Each number is 128 + 24 x the weight over its row's rms, rounded and kept within 0 to 255. Layers, rows and columns count from 0. Numbers have three digits each. The size before them is the row's rms in percent of the matrix's.

# gate: layer 13 MLP gate, 512x384, rms 0.0746, rows 181-266, columns 144-191
# up: layer 13 MLP up, 512x384, rms 0.0795, rows 181-266, columns 144-191
# down: layer 13 MLP down (transposed), 512x384, rms 0.063, rows 181-265, columns 144-191
gate181 105:081123093100136158160093141056168135111145114102178136131144103130175118117112126146140103128079148125147121132118116101137151143143120133131133
up181 105:101136133141143127095143135146137122127146153146152115121116092104135143137170137109158068078127118164143162128098108099131164162133124153183137
down181 101:143130143143145171159131128143162105163094139079086123155139099127134105128146135156159122134128078141178111096174109109132121137120114145136093
gate182 092:151110128100175135152166167156118125091144166152157176147121137167147079122115125126107122122097116159163129115073109128114145128177107140171113
up182 093:154143116098126104142130128167166154137107109085118152117136146134119088164149146126101117126085121133161128111088113117109104157157161143143102
down182 099:119104086126098138112112103120122099131142173154131120136071106152146146130097126138116145112079130142120121142131114141163159116091100153161114
gate183 101:112097099154072138131089115152082156165101169113120103126123082119110129166167176079142134116153087136125131143136062180153107131118109102159130
up183 103:143121116110204121130144109132116116167135108145134114140126089106123122111132175115147136107113131096129135128165151150128146117139119178137125
down183 101:156104157134143140140093080172130145155118126107106160096137080149141093148134114111106113082118110143163172125136097173157101138127148121149149
gate184 098:099116133135159110130100171159143153137134102126115130100113127143085114084123147097124133121131092126143100123163156105141136117138149128104214
up184 103:132139137100151109114122104111152093103114170099135167145143168134127124129122130088169114177158125150130132115152128125139141106107193104133098
down184 105:106141106097121125115115142079166096134120166122094113095156118114163143175155158108166072114094122114126143123142142145115092122152136159138130
gate185 101:182095116178105088133149136113171107098104176141154158117073150120134109147150134114160130132131130121138123100143161129108192151145124132101157
up185 102:117090125179117090143150113149151106100158135126160174119094139126182122106128153179125136119114149145116137148150123161113098165160126139161112
down185 096:193108166158142156128087128108111097104177109111123132096127136103127146123143125103130107146117122153092115140150129117154157132131111103125122
gate186 104:159132109120143113108076123082118122127104152130147099170150098124083101117101159137137168124113106072061109173137152104100119157106089127146140
up186 109:084159116149112116151143120114134185097137133146107120138155102125127104102142170117141111152115146150122157149130152117130147121124101094144079
down186 107:097133137096138118134173097185120105155093146107120166141126112117113146083117151124124117143122116128111145136132119160149160114108141152103110
gate187 101:142139117117122126136128140104086134099093131132094105119129133143123145100089093140102146177155133106129200122153126143104159119094083097147099
up187 100:110113166113144160134089142111107164139138134075089104119148082115157125125147139165120127149127131122156183140122124107088122158123107105139129
down187 095:144122130127144148121115169132116092140115151117128082078131160126136154117106150130107142121126113133081131147077121144112113131122137159114155
gate188 101:122094135165137137111127139123130097110136114125110127127102131128074113154117129137107108100118106095124096134127101131105119106117135162089150
up188 107:155127156138083120148124091134148118086126143118142088058111106107148121125114175150136145097135172130190108136102104105114114107103107145133156
down188 102:134129167157124146127161149140125138103122134152096117163139153142110135126160141168108108128109136124115117116135177125107124123145123101100152
gate189 098:124113140133144119134099145126142098120129092148116128117127154135135155117130147132148140117098074140138146118088123124086129139135122169127089
up189 108:111133101080118119186111104162146182149121125081117103122105126099173130091143104102135109125104144123102151132132129120184143168138138113156140
down189 098:157114103093141118101114085103124122163115103165140081119129138135100145119131100144117122135154109125110107142105153137161148158143069176157155
gate190 101:136131136124106148171088142125113078106158172152147133133125122138143098122140099095084128129098107185086128104115168057156127141135174181112157
up190 098:086146136158163115117116104130106112132114159143118110175119142123119072183127120102128119143148130120117126121140095120108118119102137116135092
down190 102:066118111166091093153134127057130107109125131154118147154087121145142139109156145148108126135132163155151071112130119124169129111144065142144152
gate191 100:073064154111121132116136128122139126093165131101146125109137101104157120129157121086104108156115141084126136151112101158126139140131136132122136
up191 104:104124102124126110165147144143158110152138122175141074163109107123092111127117100128155131141118151161147103143146126134089119089101119139150145
down191 095:165164146120113110122057165114106160142094172118134099142122127104139125087099147133119141131090108130153092129080117150150163135164131141105131
gate192 104:103112145151073094107108125130139114127152165124106149114137146155129123139109128134141096175089124104142109109148152143139156127141095097076072
up192 095:153123101134145180115130133125126102123111138128122120103176121120125113153123116128113125149152148112139130135125085101114092143137121136161131
down192 106:133122158101119095164113103123112142140139130104108148142137144138130121139094117126132140113114140110135128094132160132107148122153160129178108
gate193 104:111110120109124135147125171171144165144134075118132092132163114111148126154122150146135163129110159119106130111157139131147174105169139142152129
up193 104:120098125112156119131070100142185106097125155122146132127171110141112072143138123152132116144133197170159113118070122103131133103132141183099084
down193 101:109141175106121128128119154147098097154151115134147126181099158124099113108121114143129105149158119117104117122101126106142144116088122128132137
gate194 105:112102108108107137144122107084143091110137186135123152106122116117124133100121132118137167128103156114128127118139105133127156114122125110118129
up194 102:171138118104084134168122115125171156155106117100114113100127108127143136125153150110119120138142111138123115150098108116162141118111141112150121
down194 097:113075102115081158127120145104105151115178127114122106154138097127138151123131132167098161115085134147088129105139148159134127099150123169071129
gate195 105:120159171156118150130149115136092122125108115168088106150076137120132132142116146135164172100160153156136128105125151131134113119127158142139135
up195 102:123089112128117150171153133090158116157132143142125111113104082175152121105105147093115159159126118123164086149117118127134115123126166122116167
down195 101:135152095127131128106162152124121069178125163136092130115109107084146143146145165132186107111124144135135110109167119169133156102077126104097191
gate196 106:093130163107147103178146107130108126138116121081113120154107149110122130170155087109088103146130164118125120147128120089120150171142147134167092
up196 102:105150137120134153152110134133117147131096119105122152165113123130122126150145120154082107118145145116136109131122147145087111132129116131142160
down196 086:162109124107125088093172150104093150167136126162102140142100104151123109149164133142158141132105111145123100132120093126141164130161111097169110
gate197 103:102159105103147173124120125092148094120102152166124106084125137172145110107123119122111138100083161134123091158099119147115140177122167132095129
up197 100:123171125104092145120174091122104140120095133133127172136113132152110101138147104124096123182123149153126120084168153137128149121127180120096094
down197 094:158145157126171121134115138153126120111121134122073141097127087113100119107105177130129151121140125102126163104099117139121158105098143122121122
gate198 100:117124137132130109109150152133176093118125150095157147105133116090121104155142124146142143107114053117143141159134098119136126106132082122165162
up198 102:137140110139153138166134103120097120154130121103106107129105168149117101103111118124107105123136121101105169119067105149113126081153130138124125
down198 103:098139156121095145139121159119091100151134100117136096136160162140141128130180167109138117127098143155166122137108131138165148095116130132130148
gate199 099:139115129142112101132101121126099097142167092190145107148147152089141138127106136168126092109132117127139119087153121118152122133125124176110149
up199 091:155111090158102087131114114120148153128108127108135167111150124151119133123146097154127142136143139163126135106109126088155126145108138134142138
down199 090:129150128076131121130155150159102092142158109102077136096127196110121155105158130111114132097136103111123153092121140154094118134115133132113132
gate200 100:157122118128110120094142121107143123060101166138124146132119135116103123135190101168167134134086150116140113111141093113102095101144131101119143
up200 097:131110185120109087119095112106115084191136108147146101102105166136131146141129112169144147129200124105164120138118120134130133139176186164122133
down200 095:124179145175106118104131099128138108135141137128094174102124132100117136162149124114113130082109097117104120110122128108130079091168120150124162
gate201 097:116123108103125159148135127070137143143150132138159121133168143150102123122129089119151124143110168061092132126107083070108112159110098098129107
up201 094:102140116105061129141056108155111126117109156141115150169097128130082133145160170108137077129108153101149115136125145113151113104169176151135071
down201 096:122103150150116131088166170099110134161109135137159125085150086118137092152097135141108165152128134127106127162121130148102137171115101101139143
gate202 099:125132109122139118115110145112140130100102128123103125124118063118120107113152110117123136118148129092093142146183118106125148118120127131143135
up202 107:107160113077097134089135087092172110118155143094155162061143154136141088091087099134122156144115124114109131129130145121093087105114134141176155
down202 093:118112142121148104119123119139131131140146156103136148097147123135106135101131142151149132141135138136129121124094114151128138099142126140147130
gate203 099:104136093134090117141170112120123081108139125121141101149098112133112114161136091110145128135083140101146124155136115110110131105145159074143148
up203 109:136139121124139111113100093127131094113108148118160165144099108127164106112119134124117112164151146120119107149186159130133117097149149096093127
down203 101:138085120124188144138101105118121141119157154123163144147090097108122157121117080135144094099144122146164112103134116169122123061154121173134120
gate204 101:127142119152159143108116150134098174146109142163119153119144107156107096149114174116137091114157144116121138124102118144099168112166116104175090
up204 100:157183147122152142122117150138145138073123118149158100122130126129103103128158144114160108131114130108159122098149111133078142094145110131098124
down204 098:119139110107167139121146118086124096129162157095123110157073122148135160130057085164117142136169115140108084137111117146158114133132132070129116
gate205 097:116148109166102121142176113124132145181151128099120101127112119129100152126086142097146129125097148157123124151156166093138185131150109113168131
up205 095:104129164078142147095089123140168113090154146112138166077118130103119172095154094120096126122098155143098140128117122098123170133095143111118127
down205 099:098141118132181106176148126113109121161096150142118094125121141125137099137094177165067115127130164160132092115141146107112116171175130094097078
gate206 100:143135122149113106102156124121163122104055117126125112122161150115121113134104124105112223128129191131116115113098132201148121142108130144127156
up206 097:120161105134127107092140139108124118092116161140146176122112105136129064154114153175124142061124100147099156155166107124091119128120113160119153
down206 105:144097150157155124129093150133083149126133084122094155070125126131136141126137142143122130138114140142096143112087111125145116147133125128159121
gate207 101:144105087079135074129113165094106138113134127132110140123146064116139188133147111151145164099156152137130094152103108121111121143159104124117087
up207 096:119141139121136147136142134143118115126099162119168125110102119148127087114172099109136121164092074163109108142083137160143140118128132138139177
down207 101:147100143139118144131143109139119109119167122120143125130111121101159077103147145122111143085144121132129153121175127126127137134103140156132117
gate208 101:145172140133123105095070142129105098128133106156122139118123122144132173146108091129148140091128130127138103152116135166126105116155140156137105
up208 103:147115086092147124152104120131136121131130126114118094093126133137086140131126142122134140143092104105160118124130136111071130082145156154145139
down208 108:117107092114145112124134133135101161085127153151104140107116084100161161078157109153100129060192153130125117154157152069112129159103171102137121
gate209 098:128135146145114172168130148105093103111123126100115125114142127094116132131134089099138120155103152091166127179135100140116117145134155134146140
up209 103:105148140110156111119141148120153149102147126123109129111119102129097105137135100153095125148154154139101137090123137092143121096145115139132130
down209 095:117112142115109151156120129155123093126140116121115089110128102129127178151179157163138117120156129089118144148104114120144160179165132166077128
gate210 100:110118133134132147105149109108105175087114163109120105112144155175087170134148137204132143145104131173122160128111087159117118134096105134112133
up210 095:155101122128128119095158115125102147165108124123123136135157137099128148126130145138104104071160147150116146151152040134124110118139145115111143
down210 096:150120144144147073149114154155137131101131129131132137097136108118141118121114106149121143134123104109111097088139147108137164114086109134102124
gate211 098:135166126127141131179114140143101114142134147138090151119147145124132144163134161180115166082150147142098106124169132095131191130107125086140184
up211 098:147129128168093106093094144129155146111098105146137112115132141117118149111140146122115102119102122133127161140137157177135083079130120167138108
down211 096:133094153143111128134106130114128117162142113126126155125106140112146159173130147118103202127098151134113124123146094134097115172173118103154123
gate212 102:120127085130120206143119136144145175200146133123117107115094111106143138164153153129120114104131092195165147124113121127145132123151141113147110
up212 104:131155182111097102141133163143127162126130126127078105151131157173159118091133086153136149138093169138135102112148127122158162070126118135171096
down212 104:155109101109140122072108085136113126084150133118139155127172146136118094090103106130127136115101127071135132143120123120124095150092123110146106
gate213 093:141174157139146124124116118147108117089106086153093073123182172155110161106078109207158131141127111114108133140159143124151104139099138140136093
up213 100:156081091143109154105156104100136126126079116099135137138135117143119134122174120121093118108096132102135146107133143159140127139152179159068109
down213 099:102140171124145130132063125146153133144120100087146095095124122145152136146157147126104134090116130156128160120098154151123138157138104133113162
gate214 099:167168119115174126154143164118116097122112130111105120103150129114098100105109125179097092132150130128087156137173141155097123105083107133167113
up214 095:128164091092111076127132139167130139108155165131148157108124099146138120121118165154143125160105121121156123167118131080115106161139137105118108
down214 093:164107184123142144158111149132150082135121140086117130136118157109104121137148125188090126134150133145097157076114138134072103162151101153127136
gate215 099:110206083175150120137160116129142088096140096122162154076096104122100140097110141160099140102101129167143151127117134156143052137150133106124123
up215 097:161094182178161164129144150145125119108105103140170131140162161140097121133135104143100092132137137121156112104140153092103127133126131111148145
down215 102:128177135096111111094115152098113128145106130165126107141118133158130166093115179086085116153145125156137109119143093144119165135101123115149136
gate216 100:090117099122073119100135156092122134126146081124153132149146128146130177086115125109146158156138178109119111114129130112100122166114136149109147
up216 097:107122086165098164140159127116149143149138094149149130132140119141124133168136119127188148158160138113075125155202151151147117135134131153110089
down216 105:097120117116113154089087185079116116148121098110152079140138097113101116106124134126106078106122127117112065119085129133132119154104131157146121
gate217 094:169144116118175152135132118138104103184155115129103112140143134110105139139118103143138080139108090159174134169150097122133110128163116136117113
up217 087:092102093149131119114089125136119093102126087166145141121111100138135098087102117158146112143152127155115117143107108101115078129144115106103078
down217 095:106108145123138143184126167111142144154065158074129146142123088127116169130118124091087133139132113118123151119164143151162108175115160138151157
gate218 105:152151126145151144090124096197150146138119139141099144121135099137130103152114116131154115152137140159116175152124147123165114114164111139124122
up218 104:108114112124107111091093161135160119091152123130113110105132131137114143139136140118099139112152105110105134143111151119147071120171143108126112
down218 102:109126118147172156162142134125126130133164092137164133133119110132121154128128127096167140047115106086110122098162138098112167099145102096111084
gate219 106:138149092124138125139182127118094101134135165172114142138177125115124114098119134122139112127080135134127091127127122129153129123140096165095118
up219 101:195098143077160123122093132171129156166172129120160119132136132145111109153146107104126135093124102107107163137134119112129127144128122122131120
down219 104:132099115168170112134104126174137148156157106127153149123069118099097133126115119130157144115096143107108138094137141111178171109108123128186186
gate220 104:105156096116119109125145139158144135130127122122133128129112109131080123099156102129106115111129174159108147146143125104111127102153075098153127
up220 099:137130106134153136130148083123126142088143199142146084145128108116105127127155112144115107148126127121135147137146145109082130119143172137131094
down220 099:136152151177119150115129123125095156139125129184126132132085104106107153149089133155092125118089143113128087130153110119156137185112128133179104
gate221 096:144135138099085135135138116092152125127142125161139121128141125121143134124105113124147126115210092101135100108157146086114082136156120151114131
up221 095:101121158121157113121134109133116121093135107146181128130114115135094115159171174143122177120134124112135106159110105159095110135136133129151089
down221 099:133131147137078125098129117136105080142119104166124138112133105132123146086124090155132109121151127128123092107128159125135117117159100161102143
gate222 105:102113156113131150147171115101141097170130144188144118088095167136128121143166113138139136150127104120137159132134124104116127102166148125122114
up222 100:138103104093120107100153139122094108120136099115113157092109119105130122132109152106092106127102100107139141142112146135130095163140108103112146
down222 094:116119096138120121127114130127123116112112143133215102112144109153125110121085115111179138120125119127145130135123123073110115152107139155140129
gate223 094:150140146143134166117155129116129072128139103127097130066131169131139119146094104186128160144149147138107080109151145096152176130121127132156077
up223 090:093115123128118124182096119138149140130152124133170088154147147117139123123104088130120136091153092161172131131072160116127081143097131121114144
down223 096:160116125136119140123090163055146101139143134088123102128111129139104114099068144103126117105068158086126082095136132113173085135129103161140074
gate224 102:121117157146146120132163132129157134134097110123131114106111115155129155113189189130140077129128106075118130125108137130122096124133111144079107
up224 103:097113121139158066079125157099114138148153143154123151128088121126160116133136129117130111131097094108115114129111133118145126082141098117128147
down224 108:141146097161079135150095124128132122129082126077158075117153142092123127141135086091128098130160141116126128122078165179122124145147136140099154
gate225 098:121111118153099157086142126124113147108159134133125113133131147089148131151155112147125147133092101135141127135176127140131165136117127120118125
up225 098:166115109163127139101143100116161126158112123150079140144139119123143130107080145123121099122132130154121140082139114162182168110139152154096137
down225 101:113136107124114088083124120145156153125113145145146144127082152143150143183139134139132125154152150133115125151089133114170131149159101128141081
gate226 098:145120120159180146158120110132114148144129149116133165079107136127142140137135152129148119157116131138124140136111094116126096112155131150139097
up226 095:082155166131133133117168144156152122154126162136144135148144130122129118119149110130101143102111137144098114116148172130142149140133146121131132
down226 092:125129078101116081149120112095134155139105157099096154135129097126099150147107090092128139166132119129149116125118167138147135137110165147120118
gate227 106:105115076086137132126105094109156118119132127125132126144116161101115135133146115110150099126137107129130120142149174144137129129138095105141150
up227 095:118099100079140108142133087115190132113128113135140104100136086124117145109142202092128150132110152122137109104121117109169105140120091122136125
down227 092:127113123132096132140134114148109144108141135085132119164178139126111130112122142110149107152089133144169085138117165134122131097172137130141135
gate228 091:111123131163141133126118125136123131140151153152123124128134133138123120124158098137113101104124123148164157110124125123099170107137137159105122
up228 094:157116131137124164129095145122138132154120109116137082116172177087118115094129167105151137120105102136087129103122147147144119084125201145127145
down228 093:163101144115173070154162152173097154148110147146151091100144152158103099109137110112142084081149166140120133151117102173115169106160151113105128
gate229 097:096120107137147116097110076135107116162119162132171137099118175108139140171167108138125128083075107132106112110113168148123125123095132115125132
up229 097:146122110174190158125158130175097169137122086129116142143122125115062130086164131111139116112130141151113148114176126096169145166120113090156096
down229 101:143126141083150153154118141114120100113129150115148083132136155143157123123097128140136109143104128119140134128108166135130139140127133108122112
gate230 099:113107117147133110133131102124119130154160095137100136164156102198117114078149110134153104153129094144152122156106171094143158106090101094121121
up230 096:118147071139138112141155167120110185164136117162093136148134131101143190110161136107109125157127055128101133095152148130221085133106099126111142
down230 099:136118126108145133092118103147115087127151133090144134118128149147114112117097083145094137092168105145118111154134097158162136126098128147145117
gate231 108:136114112141095137168101059101160139115125116102128094127132137132133081112093143173116106104129085116105183106153098110175100154146192113141139
up231 099:145139133121145144108135119151158059106126115140118133121110118132141115123119138133150141151088114095125150104153088148139131150157105137145095
down231 106:125155070157132147135148159108148157186163149178143133141136144126123116140101158135121136113121134115107168100126117120130110104159127103116111
gate232 100:136133121187148155133127117081136119129112106075199074118118132159142104115140162154159134117132121101092135100068122125124118150167113081175145
up232 097:118155109097123106112105090102145137110097105140113098090125117123127144122095146137155123146122118087113129131093121106109155133109145121178145
down232 100:118109122138097170134158117135123086192090137137096136182171106139156114134136182136131126155096122123097106105121135138105144156118085124100113
gate233 099:113110130108130138164161119136131135120107153109103106155153147115135150159124153156135138115169103146131194147138118130102131087135129103121056
up233 095:107124148110143105125140131089137101125133140123128111129133132140127155150128136109127109130150156109171135150115153110076106120111180159159122
down233 099:118092112148129137139110087141121109138102135174141150133097137151133071134115129128086175116101159147125111134154109126138140112163160089147102
gate234 097:141124112117133136115175114075142141102085161137138131149135108116142147102110088108133077139103138150162140136111153096097126097129105112104135
up234 090:154121138129104155095101072094144121145128143143127132097114129122157106128151111112137148127121131096148119100118125157130142131093123097115104
down234 095:126133110125109107121098125110136098144164141135160164127130134150132126126088100111111136119114147133126125111132111079130113145153114138157154
gate235 105:156161132106114155137138149113156124138146147130130107125163162092131138125175081135102122089122135160134142122118141090105092108100101095149105
up235 102:150101127162143119139159123121135108139125116151138098125148164113147163140088148124138103169079113127095090103143102148125155118144174108108137
down235 112:134123098116097117105190180110117073160148086104133146158121118139119091122122118111094099117094090130109140132118106135112124154137119112077131
gate236 099:106135146110126173137085082178135132135153104077130133116175152174118128123110114109093103103130120109140148118101140131140068148142127090153098
up236 100:087114133120122164107085103104109172097149145122141125095104147138154127120137146100136100164147173087122140150156138125129142122131127112155148
down236 101:083131081122092143100111122133139113076101122099154115131110130106101155128123163140113124131160134138124139121121156134091153159149119179110144
gate237 097:182076150160135164162160155145135137175113144122119136143107123110147114108154198113144095152119136134125118144120100137141126118194075139157145
up237 108:127148144084106111133092158143124121166119110166094115145129120092183115168200146167143160106100067153153139133126094069142093147147097191122132
down237 108:160083142102134091132174135136109118132128153124112099146115146110109158103111099151115133111107161131160149114177123132124131150138126141138132
gate238 104:147064114125106143109111161164121103130129149149119111120116140105084097118138158165095143155165133130150112139136149128091094137139155167119098
up238 104:133147130141144133132091143133127107148112135155142130126117163146130121120162164126178137116147116122141131129131104052133168101102171127124102
down238 101:140123125164136138135102143118122105098097147162141130116171139144115104142099106130152152105085124104088164118153073125092151170103159104117140
gate239 101:083121093133112170163066173118096158131097162103126130120141141122110104129133141090122118137114126123147138143124150143138168114137125098125118
up239 105:168178147109145123156158109161087127112118154147138188142141157135164126116122122143137116131092097131143167094106161113160126133128143130141187
down239 102:166142098117146152097116141084137119169078146108128116123157139144121171112097125080080131125166135122107159181161105151101143149147104136117095
gate240 096:152142167104114143120127154114125132155133148192134137115155146058101128121153133137130169129111084111136131153205136133110106139155089109120133
up240 093:110127157148168132123124131101115110122127123153140133117134125141136124118136092106134115117116120101149099135137139122114123137135123147082102
down240 100:131133143095145114120129099140105149157109172124136149136151132142113077110125117102131138172124122131148135170163097124106125124128152113147179
gate241 101:136155137136146157145126152137134142102087166096149085153120148152105157101161109134139143106096113119111150132135123157145154154128127120110108
up241 096:125077133076120074102135136129135124136128149103108105138115148112161099136126140122147147136165145109124099145142153093103145120092098119133108
down241 099:131171148117128113151137124118105091116146145119111129155105159130139137129124114113116108144099144159105152108116128118145159128141076111125147
gate242 099:120162144099072124179095101123148134139126131120131144122157106102126119113113139104135127152137135096137145108122106118156088116146126078135152
up242 096:108144143130134101104118106114115149096164154142129156149120103157106124139140190168115116102142127095115133104114096118141165144161137116132113
down242 103:141112121089140138116152143101127118128128134128098113129114088086131143099132086139146143148109136113129109098161130141115144157117084140082144
gate243 103:137102121093127130140115075106162135123110135130120191094156137171121149122143147130138149074132125138171113102157136147137150138145128093137122
up243 105:099102114134161111161170124084099150129106141108110143162138121139136181088135168138071113145125145109166099147153162166117138109115140180102129
down243 103:125129107124150114097150103103126187167144078157121093112121136104129116137121119135134162098129108152107112116136125118102182108133150122134182
gate244 105:128131155101156152084113111136140115124144138133147130094133103110064096100144090118127181091139113138110131172179154142079090154119125147070125
up244 109:101103129126158144128154115120162127116128114126139074130137135110125127104138124164132134093125124164116086092157119134125105154132134159102112
down244 096:124157106099151121134149136120113143118141099101086081134108098097111121179140123104129118160133133116108116116115132074127156156121112146105135
gate245 103:092168111109132121117132127127126115117110155106151184147128145123121111117121096153136148085162155136130071135097139057106151124169125107091147
up245 100:146148155114110175117126153159138095090135114103120129101105125138139158140156151121125158131120156074132126088115125084136165142131155093126087
down245 093:163163121105133146086153147123138149146107138132113207123165130107163131185096084126129101104120137133151153127141105126110121131088116111146179
gate246 096:123084138142110130120105124173146153131129167071145148094176168168103108096139142095127107129143114150145176143150112100127124134145143130137088
up246 101:141140143123158118107126152096152116133153134133109094168089146158125121118151126107132155117151114129102139138130154141165152125128124090170095
down246 105:133148160102143138144119108139149114145138153098089143117143139118112105078111195095112114114099141119138108127117116161152129100154144122080144
gate247 103:178110165177119116078138130129140148124123131108125142172138145141108119155131156132138134092132131155130124153137132108125090117128099133093164
up247 099:145159097129138145149157114207142150126147152122127140136089111152155123151112132151128094071119167104148120136162090127124128117143131142136101
down247 104:101126158073106152139166139093131123147101096073131101141143159112134098136147163142074162152090088079129148121151148107123184126099156128147129
gate248 097:146148101137154100126157177124144118116159148115136147141110123117146121129109132136109082075145127090141135103122103110128093134092104140130121
up248 097:152108144096132121146115129104080131114117094161148146121139138122129161167110138149145134122166110168112118128115111127137126114079170128151168
down248 103:116152105139123148112132146085157105176093136138148159175124091129111151103145110168158132113059155114119091104149135104132139133134160138105146
gate249 101:161152106130176123107100116152134114137109091143129094128154093101161181132118074110157063123111170082103143106126128118142122114134097099124106
up249 107:126101066141118153101158101134147099114115133127152119139094140100158114163068145102154133094144162117123134123139082091131108057116162124146144
down249 101:166067102115128111157148138135179154142160184131094118110139142106106150136115121101112107138114134147143134169119157092135118111126106117137079
gate250 102:169135104140168137104102099086177160144180143131105132168110105109135105128159096096126116108137146107116130137076142142137135134122138131115092
up250 115:134096147136152118120127124116117139175120096129102096149101170084090124102092128152148127143112096102135100210153120116095130112090136132123135
down250 107:120118136129132134147105152171138136095136123109124076123075134090163116142107137078137152126138142168157134130087123115106127135097090155106139
gate251 095:136106137123123124138158141110135100098151159113104179116107115152124165131153146140121101102113125123117136118127108148125141117126144143128172
up251 094:162132120114122067100165130138076158124137138119123129127179143122131154099098150087120147159122114090130132154162131113164130101130114148132101
down251 105:132107083150151135137142157144143097116135146105115137143080131123115136134114148139119121109161125113108123097110127135089114197139112170153163
gate252 103:148150156099151134147137134150122098165153108095109151119127100158089123141131124157126105111109103141110155157172133135144092134107096120110147
up252 100:161147142156119098123105133113134101127098088123163104152074116130141145115116096095117095107146150146139124094136174129111148192144126110150133
down252 104:119089079137080100120167100157126137130113140094155142140130111129110153143098119153110121101175105118132148132147108115132125106184110148102129
gate253 094:165158136159109122102097113123176154110117151096169149111105096109175115141134117161100121120087134132092102145098127165154143162099121120102143
up253 100:111093152135154083128097145127076117114133102117112139146150145163095122128153116130120129123141132110130121081153158159117114160170095134118140
down253 105:142147115148107108138118132139158139119120124068123110165148114188115152119126138108092117126126088157115105117148110193113157136152113114160139
gate254 099:101140126100165118120153172182131107158152116117068143146151169066126093122147139154125140162154144104117123077110109075101132104096102111126103
up254 099:154159102083123137122126129164130106128119143106088165109124150133124128141112085117138114089153149115138124107130128138147138042117130135134130
down254 098:135144157110079117124148168139108128131138145108195103148134136114142144116121141144123146133103106185119125122149171148153140128135112140080142
gate255 098:087132104172145159125106134167137148124095134174161116099154141093139117087131081165135140146139147141151103123157146067107095138131130122116120
up255 094:120192132132140099111111087106131149157132133095179169081131166120180153128131146146113173174109118131122137114116167149164078110138135130131117
down255 098:131144147122111135104152149118107110131156119113107142114081101121142135132154131132145117112162124128131137152108109148126134152091085128141103
gate256 093:110165172132179109117107111113143142151086194151116099117113143137119148143123098138146123143124112108127175143075101114129114161157107167119113
up256 105:140123153125107175142143123120113095094156160095112131169116090117113139116124143075117105145135122056171125156125107153131178153167127140109117
down256 101:142136151130139123135081120120144127124100130127112170175138158145133172127129109110119155101124154116102147120120128147126117147155116088150147
gate257 104:129121183130085123142126116140125134112115152135146120103167103134109168105114164172149181115151147120138112118107148092150157131101080097143118
up257 101:105146129100127102103159122118094097150127145150149136112125111139145131159111129138129128133162148147072168155170098109095071138082141073092127
down257 097:142160134156091140139091125092151100136111144147106092101107108141100105102107140106168140143149118116122173126089117101174108104116117147109135
gate258 110:107142127130158116179113142113131099087117142108153152123088115116133100152103130140106155156157127180108097113102123145099133160128155163119135
up258 110:134117144139142129082133086131119143138104099113124105123086088129177163141097134116144129120091141117162156147061141151167124106153131138116105
down258 102:171152117127155117112120104123142114135046117146147142093146125105152112151122151155124143115138131098115136121103123100133137125174125098147125
gate259 098:103107142127117115116120123099166100158094137126171147130080130120121109042121112119151114143109133099124112122115173135142149126133125111136120
up259 113:090098152095143116118155118114110135129105104156151121162072130086105118099129101125114157130142144152100125124074160122118110122166147117182140
down259 106:100136134140115117179092143137131171167131125123125087138149134136141116168114119163137118113126083110158094184098131112087137113110112129126078
gate260 090:110158143168147134114165188127096130113137161127111138111106117118107120151114129129092121096150159108122179117100160081153128116119144138115111
up260 102:135102118167147121137106114111134154103154092142127162139142099136104109107128135115170131126126116128134154105148147085142094110086112113163151
down260 110:118116129132150157156134169122141111151134123155086130132107148099167154170167138106093130122141126124107118130123164172167135168142154117135133
gate261 098:156138115151146147145102120147155138167139129127124125118086153142120156159140158103176111138155060082147111145109087115110133119108119094129128
up261 100:121103116129123084100146124136116113085111107099152141129139108159151106092126129145156150153118199132123140157105123137146164116126157147115176
down261 094:147090184142132120125125135114132168166142150108083123124116122080120162157140160099121115125117143122178118086136163150108126115128121085134129
gate262 109:111121062125117185122099114113124128116158110161165125144117136144085107128112088167125109130149121122116149096131119101116107070126133107172139
up262 105:112144140104129143135142137139099090138125158139107103093127130144139076171105100154146101097082093134119119180108116138076133177132130119133171
down262 101:198128164168164132139119147171132117124140105130130142114157115111121143141142123112144139069142144128097101156120136108121131131173129126080117
gate263 098:107119146126149171099130139137162168170135153121069103135110113145119129123123118160173119113144084166132177181156120097194108111125143122130086
up263 097:156137111114139110146104117099167080137075107118143154131143126142126129153119114121143125091132109123194110075143121138085128142129153133089140
down263 100:123069111148080147138120146106144118124159131137125122102130134112148123139090112130165121108132088114137128063129177127137135112128121091120140
gate264 094:156127070107126133139117143116111104127139103155136103131153110182139161127113140135121097108091141150170129064133126107133136132120107148141103
up264 099:088087129130115120093092144136133124170139166114114149173126105136131138094107099154160147137144090160151095162107133097141116077105143120137112
down264 099:142156169107137157170112132119133120106139062160111123134161128144145094132120130132136162119095145105158142125125135120141144108122102150168116
gate265 098:148142190096115119101134116120146112157098129116170089124185173113148126117185093144171091132142135132120122123142157094113122103126143170108143
up265 095:098139129124134102148082090119132109142100121118154110139159149105086143118147058131109091142096135120126112129154155114120099151132140089137112
down265 087:148089183134139101106133123100171155166127131102137110126115152113098142135144053135137110135149146124119140113157100166137105117150108153123123
gate266 103:164118111111144084137116166113140122088097186118150176084109120091097131152150165113119147126113123102126051112115157077162155114097128131143133
up266 109:124124093123139121111092143158122096139135101133127155104147074083127156123135190092113131166123125132097148063142129121129161131153124132165128